From a checkpoint of a small transformer trained on Wikipedia.
Size: 20 layers, width 384, 3 heads of 128, MLP 1024 GeGLU, 48M parameters.
Architecture: rotary positions, untied embeddings.
Training: a variant of Adam for these matrices, 333M tokens, 10175 steps.
Each number is 50 + 10 x the weight over its row's rms, rounded and kept within 0 to 99. Layers, rows and columns count from 0. The size before them is the row's rms in percent of the matrix's.

# down: layer 6 MLP down (transposed), 1024x384, rms 0.047, rows 743-773, columns 128-159
# gate: layer 6 MLP gate, 1024x384, rms 0.0567, rows 744-774, columns 128-159
# up: layer 6 MLP up, 1024x384, rms 0.0523, rows 744-774, columns 128-159
down743 103:40 47 48 56 50 65 67 48 50 52 53 73 28 55 40 44 57 57 52 44 64 53 61 36 24 48 55 49 51 73 46 58
gate744 106:58 72 54 41 73 51 51 28 45 51 43 56 61 45 35 29 40 45 63 48 63 52 43 64 38 37 49 43 57 45 48 52
up744 100:55 57 39 64 72 58 49 52 40 35 60 45 41 61 46 44 54 48 46 59 54 52 51 59 55 34 54 49 45 56 51 52
down744 100:70 41 49 35 48 62 60 56 46 45 51 59 44 50 56 60 52 53 59 50 60 42 61 47 55 50 45 41 50 47 54 57
gate745 101:49 60 44 48 70 45 57 57 38 42 52 52 50 40 60 34 52 44 50 48 59 34 35 70 55 52 63 34 52 75 58 51
up745 095:56 51 34 46 48 63 37 42 47 46 59 62 69 43 47 51 30 34 56 61 63 51 49 38 36 47 81 49 58 43 53 73
down745 094:62 65 48 39 49 37 35 59 50 20 57 42 63 58 40 59 53 38 56 53 52 56 54 46 68 47 66 52 55 58 47 62
gate746 097:30 56 46 46 50 48 49 58 52 58 51 49 61 57 48 54 67 31 64 55 52 47 57 54 71 51 42 53 38 67 48 38
up746 089:48 56 35 35 54 58 64 53 41 57 48 45 56 61 42 59 56 51 45 42 33 36 50 37 57 52 51 57 48 54 40 63
down746 094:35 63 47 46 47 48 40 62 41 36 61 48 50 60 57 39 61 41 44 44 46 52 52 49 58 61 51 48 59 41 73 41
gate747 093:60 53 53 29 36 47 44 49 43 58 64 38 39 47 37 46 45 56 64 38 45 40 53 59 43 52 59 38 68 66 50 49
up747 090:30 46 49 56 59 55 65 41 54 41 55 48 46 46 49 60 39 44 43 57 49 45 51 37 55 52 29 40 60 51 40 55
down747 093:58 51 58 53 47 53 59 46 69 45 48 40 38 55 51 53 55 39 54 59 61 43 53 47 75 61 50 45 45 62 46 56
gate748 098:54 49 45 73 30 56 49 39 62 45 57 67 58 34 55 37 57 54 45 47 66 39 34 29 47 28 56 32 44 50 57 43
up748 103:55 46 43 60 44 60 70 45 45 49 62 51 25 29 51 41 54 53 57 54 39 26 43 45 51 27 50 57 43 39 51 44
down748 101:44 57 53 56 52 45 61 57 53 42 52 54 43 48 63 54 50 52 48 56 61 44 73 54 55 50 45 50 76 54 55 38
gate749 103:66 45 40 76 51 52 54 51 63 68 42 46 58 47 27 48 43 35 49 58 57 43 63 54 46 49 37 68 28 52 51 46
up749 102:50 34 44 57 53 57 61 54 57 52 66 37 65 34 58 47 53 49 57 45 39 56 55 63 48 61 45 39 65 44 36 31
down749 099:46 71 49 64 48 44 55 56 41 40 43 48 50 58 47 55 51 40 58 44 55 40 42 50 54 51 48 29 64 53 39 54
gate750 099:53 49 46 55 66 48 41 58 54 43 56 56 31 61 44 63 43 47 57 58 53 46 50 31 50 50 37 57 53 57 46 57
up750 098:40 47 58 48 54 52 42 49 45 67 53 59 64 45 64 35 43 65 66 71 38 49 49 30 40 59 59 48 80 53 46 40
down750 099:73 41 49 39 39 48 49 32 41 43 56 55 53 43 64 53 48 73 57 46 50 56 60 56 47 53 58 45 58 57 52 49
gate751 104:41 47 44 70 37 51 55 56 66 44 39 62 40 43 36 41 48 57 62 40 44 61 37 52 39 48 58 47 51 53 68 53
up751 105:67 41 53 50 43 48 40 34 57 41 51 69 51 56 63 59 50 42 60 44 52 54 61 55 58 53 53 56 65 44 28 47
down751 102:60 33 56 47 64 32 48 61 70 53 38 49 53 43 52 43 40 50 44 47 32 59 30 49 48 48 66 41 42 56 53 61
gate752 103:55 42 51 54 60 26 53 57 50 54 43 67 52 38 44 35 59 52 65 56 62 48 38 42 49 44 42 39 46 43 60 48
up752 104:47 54 53 57 60 60 48 54 54 57 30 47 58 40 46 62 63 57 44 40 51 50 47 59 61 56 51 66 47 51 55 39
down752 105:44 52 60 47 34 51 49 56 41 65 34 47 50 53 46 39 35 65 47 44 58 52 36 39 47 55 63 57 60 51 48 50
gate753 105:62 47 47 66 31 71 33 38 61 45 59 60 28 37 44 53 58 51 62 68 41 51 57 33 47 46 47 55 56 62 64 41
up753 109:48 51 54 37 49 45 47 38 48 35 39 43 47 51 40 28 42 33 42 58 55 27 45 47 55 59 45 59 58 54 69 73
down753 108:48 66 52 63 53 49 41 44 53 59 59 61 55 56 60 41 56 41 56 25 65 38 34 67 42 60 69 57 40 33 59 50
gate754 101:46 48 61 70 52 37 59 62 60 39 64 60 71 36 47 48 47 70 67 56 33 56 63 51 52 50 50 49 45 77 59 58
up754 106:45 45 76 47 54 58 46 58 44 49 45 49 45 46 55 62 46 55 52 45 57 54 38 39 55 55 71 57 56 55 70 52
down754 103:58 41 58 56 53 42 46 54 43 55 44 34 57 56 47 47 69 34 59 44 34 60 68 45 42 55 55 46 47 51 63 48
gate755 107:37 42 51 69 49 58 47 46 68 47 66 62 53 33 37 32 46 49 43 37 65 42 62 56 55 45 55 34 56 41 69 59
up755 106:53 47 57 52 39 46 33 64 47 34 71 66 35 59 51 40 44 39 69 61 63 44 45 50 63 36 48 80 47 52 45 43
down755 106:47 52 50 46 39 29 53 51 47 44 67 61 31 47 68 48 55 26 44 53 45 55 45 55 66 47 39 49 67 67 53 43
gate756 107:42 56 44 61 50 47 31 45 44 50 35 36 47 56 65 43 53 48 62 49 68 46 56 64 51 67 47 60 48 55 43 44
up756 100:48 34 50 56 44 58 49 58 63 47 43 27 43 55 49 60 56 40 44 62 45 51 55 48 50 43 21 44 44 46 42 47
down756 100:42 53 61 72 50 49 42 68 51 47 46 48 66 55 36 63 35 56 37 45 38 38 46 47 60 54 50 61 53 46 58 41
gate757 097:65 56 57 54 54 49 66 45 58 47 52 48 58 50 56 41 58 45 49 42 66 37 42 59 66 45 43 47 51 45 50 44
up757 105:41 60 66 51 64 66 67 51 53 56 58 46 43 36 53 47 36 55 52 50 58 43 37 65 44 29 56 68 40 41 47 26
down757 103:38 58 57 59 62 58 67 36 45 29 44 49 48 42 63 53 47 31 49 55 37 45 71 49 52 48 46 52 69 58 40 41
gate758 098:37 44 55 51 41 61 45 68 56 58 54 56 54 44 43 42 35 47 56 52 51 43 53 66 42 57 52 61 60 69 45 52
up758 095:47 44 48 52 61 49 59 43 61 64 53 40 42 34 51 48 47 62 50 59 56 46 46 36 70 46 29 57 44 36 57 43
down758 093:50 58 61 59 35 57 34 49 45 48 33 36 50 54 53 42 35 38 36 47 70 50 30 57 53 54 50 57 50 63 51 53
gate759 106:41 61 47 68 61 56 47 44 49 63 37 78 52 47 23 52 54 63 46 63 57 51 49 60 56 48 31 54 56 66 36 37
up759 098:36 49 42 68 74 55 65 52 60 53 24 53 61 57 42 37 65 70 59 37 70 59 49 50 63 37 47 50 60 55 38 42
down759 100:40 57 60 49 43 63 44 52 45 40 45 70 44 67 43 57 58 61 47 70 35 55 60 49 57 29 52 46 46 58 48 48
gate760 101:44 37 46 34 64 52 52 55 49 54 49 38 62 62 72 58 43 51 57 50 59 49 66 64 49 49 60 30 52 55 48 55
up760 102:28 45 63 46 57 62 43 49 48 46 48 20 73 70 50 51 48 46 62 51 36 56 58 52 44 47 55 70 70 39 52 34
down760 100:52 60 32 53 67 46 40 40 39 51 56 50 50 51 36 33 53 62 55 49 38 43 48 43 53 64 52 42 60 37 32 70
gate761 105:52 80 53 44 57 50 39 50 61 59 39 60 37 53 45 53 47 39 59 58 60 74 66 62 51 58 63 38 40 60 45 57
up761 105:52 36 38 59 46 57 66 49 67 50 51 34 55 42 53 58 52 64 45 39 53 31 45 60 54 43 47 40 43 53 44 52
down761 104:56 53 67 45 41 66 57 55 69 71 48 51 56 36 51 46 47 36 56 43 70 50 46 55 44 54 48 37 42 47 68 60
gate762 103:61 46 55 38 53 59 61 54 60 45 55 47 55 40 54 51 65 52 49 69 79 24 37 56 48 54 32 50 53 43 47 60
up762 092:51 42 35 66 56 66 60 64 45 40 59 48 45 56 59 29 49 59 52 45 50 49 41 47 52 57 26 60 46 45 50 52
down762 096:49 44 35 57 29 54 51 59 43 33 33 38 42 54 65 55 34 36 58 57 42 57 61 45 48 46 52 63 48 56 42 51
gate763 098:62 59 65 52 39 59 60 49 66 54 70 47 51 42 52 38 38 51 55 50 66 55 48 52 29 55 41 47 56 52 54 39
up763 101:65 36 53 42 57 52 51 46 43 50 47 72 49 57 59 51 56 30 50 55 40 47 52 46 57 41 64 51 45 55 48 65
down763 100:56 42 71 50 63 58 48 50 81 53 36 53 45 45 44 46 40 53 45 45 64 37 43 34 43 44 79 48 55 64 37 61
gate764 098:40 57 50 54 49 43 55 48 59 54 57 57 50 69 48 40 40 55 70 60 64 64 43 40 46 54 50 52 63 42 70 45
up764 094:48 36 42 42 53 45 60 48 47 49 41 33 46 38 32 49 61 64 61 54 42 43 58 62 38 47 37 46 40 55 45 22
down764 094:44 43 50 55 57 49 42 37 63 76 49 45 40 51 67 50 54 51 44 57 62 44 50 42 59 43 46 37 55 50 45 55
gate765 107:37 55 51 62 53 55 50 49 59 57 56 54 39 50 39 34 30 53 49 45 53 71 48 58 46 31 45 54 57 41 47 53
up765 113:36 48 38 41 54 38 37 55 53 66 48 60 43 56 68 48 38 48 50 52 56 69 54 57 27 45 55 51 47 71 50 45
down765 111:51 37 74 43 44 52 44 60 51 29 48 32 37 47 41 47 46 54 52 56 60 28 50 41 64 46 56 50 25 53 55 45
gate766 095:53 60 70 71 28 61 57 30 48 45 47 46 40 51 44 44 43 40 59 49 55 39 39 55 29 54 41 64 54 53 47 51
up766 099:55 43 56 53 51 35 58 55 34 52 45 55 63 54 44 34 59 37 48 61 40 48 48 69 46 51 44 48 41 51 43 65
down766 097:35 56 61 50 35 45 48 54 57 49 38 46 60 36 37 51 54 53 74 31 53 63 57 53 33 54 48 61 37 52 35 55
gate767 096:54 65 51 52 55 38 44 48 53 46 42 45 69 59 42 54 50 39 60 64 42 48 44 56 48 49 53 65 63 51 45 64
up767 095:61 64 52 65 57 40 50 57 38 46 44 39 55 57 41 72 48 45 52 46 57 59 44 44 54 48 56 53 68 55 39 51
down767 098:61 50 55 72 27 60 46 37 66 59 66 56 36 56 62 48 61 46 64 53 48 52 70 59 71 69 39 65 53 47 62 41
gate768 100:43 52 65 49 62 64 45 51 55 60 52 41 55 46 40 44 57 60 42 60 66 34 63 35 34 60 41 51 47 45 53 48
up768 098:53 52 69 53 51 57 47 44 46 35 25 47 53 51 54 47 64 61 49 74 51 49 66 51 63 55 56 58 75 40 56 64
down768 099:35 59 58 50 60 54 38 57 41 50 38 47 53 52 43 47 58 40 51 43 52 58 55 41 51 52 26 45 35 38 52 49
gate769 100:37 77 46 54 65 35 64 48 55 56 44 62 55 51 45 31 52 43 39 43 64 44 40 63 51 49 50 44 60 58 41 78
up769 095:49 54 48 52 60 48 59 46 49 36 57 61 53 68 38 58 51 54 56 52 60 52 54 35 64 58 36 56 33 55 44 56
down769 096:33 44 49 51 47 55 52 52 49 42 49 55 52 46 46 57 43 37 41 47 42 42 56 39 39 58 51 40 57 59 35 45
gate770 095:51 32 64 62 48 66 62 42 59 66 49 40 65 43 40 55 47 49 34 46 60 42 61 69 64 51 38 59 54 71 47 54
up770 095:64 55 43 39 39 42 48 67 39 39 59 50 54 66 36 50 52 55 35 32 49 43 54 44 52 62 58 36 50 35 40 36
down770 092:63 54 48 63 52 67 49 57 44 53 38 32 50 67 47 30 82 37 49 43 37 73 57 44 49 37 50 53 43 37 46 36
gate771 100:44 62 62 41 65 51 47 63 49 46 47 46 49 54 56 67 43 57 56 53 43 44 60 63 55 59 42 46 44 70 50 40
up771 101:51 66 43 53 39 45 35 43 52 56 36 52 41 66 49 55 46 40 61 39 39 51 50 58 32 47 41 53 51 36 58 49
down771 100:53 51 47 38 50 49 35 48 42 47 62 45 44 43 55 53 36 38 29 54 49 50 57 40 62 52 50 24 68 38 60 49
gate772 105:65 75 53 43 65 37 69 48 54 33 52 52 62 45 36 42 57 44 31 61 68 46 54 57 64 63 41 38 46 59 53 61
up772 106:57 51 69 46 49 80 44 50 44 55 41 52 42 53 57 54 59 52 56 58 29 49 56 56 38 64 46 42 37 40 65 44
down772 104:42 32 60 48 62 53 61 73 56 40 51 27 47 53 73 45 38 43 53 57 47 51 57 49 67 48 49 49 53 50 49 60
gate773 103:42 77 48 64 64 63 48 38 56 43 41 54 35 52 36 60 50 62 38 49 54 69 62 60 51 42 38 45 43 47 37 50
up773 096:48 34 46 48 50 34 56 64 47 56 48 37 53 41 58 48 82 44 48 39 43 51 52 40 65 55 49 59 49 39 33 44
down773 096:49 39 37 52 44 73 65 52 41 48 34 45 43 37 47 55 55 44 54 44 46 70 51 54 34 34 65 70 43 40 62 49
gate774 099:52 46 44 56 42 33 53 63 64 40 56 42 56 29 43 24 42 45 48 58 52 40 49 45 43 71 62 51 43 58 68 51
up774 101:50 56 82 31 38 44 68 36 62 60 56 38 50 48 55 64 41 45 27 40 44 64 37 39 36 49 38 60 48 61 36 45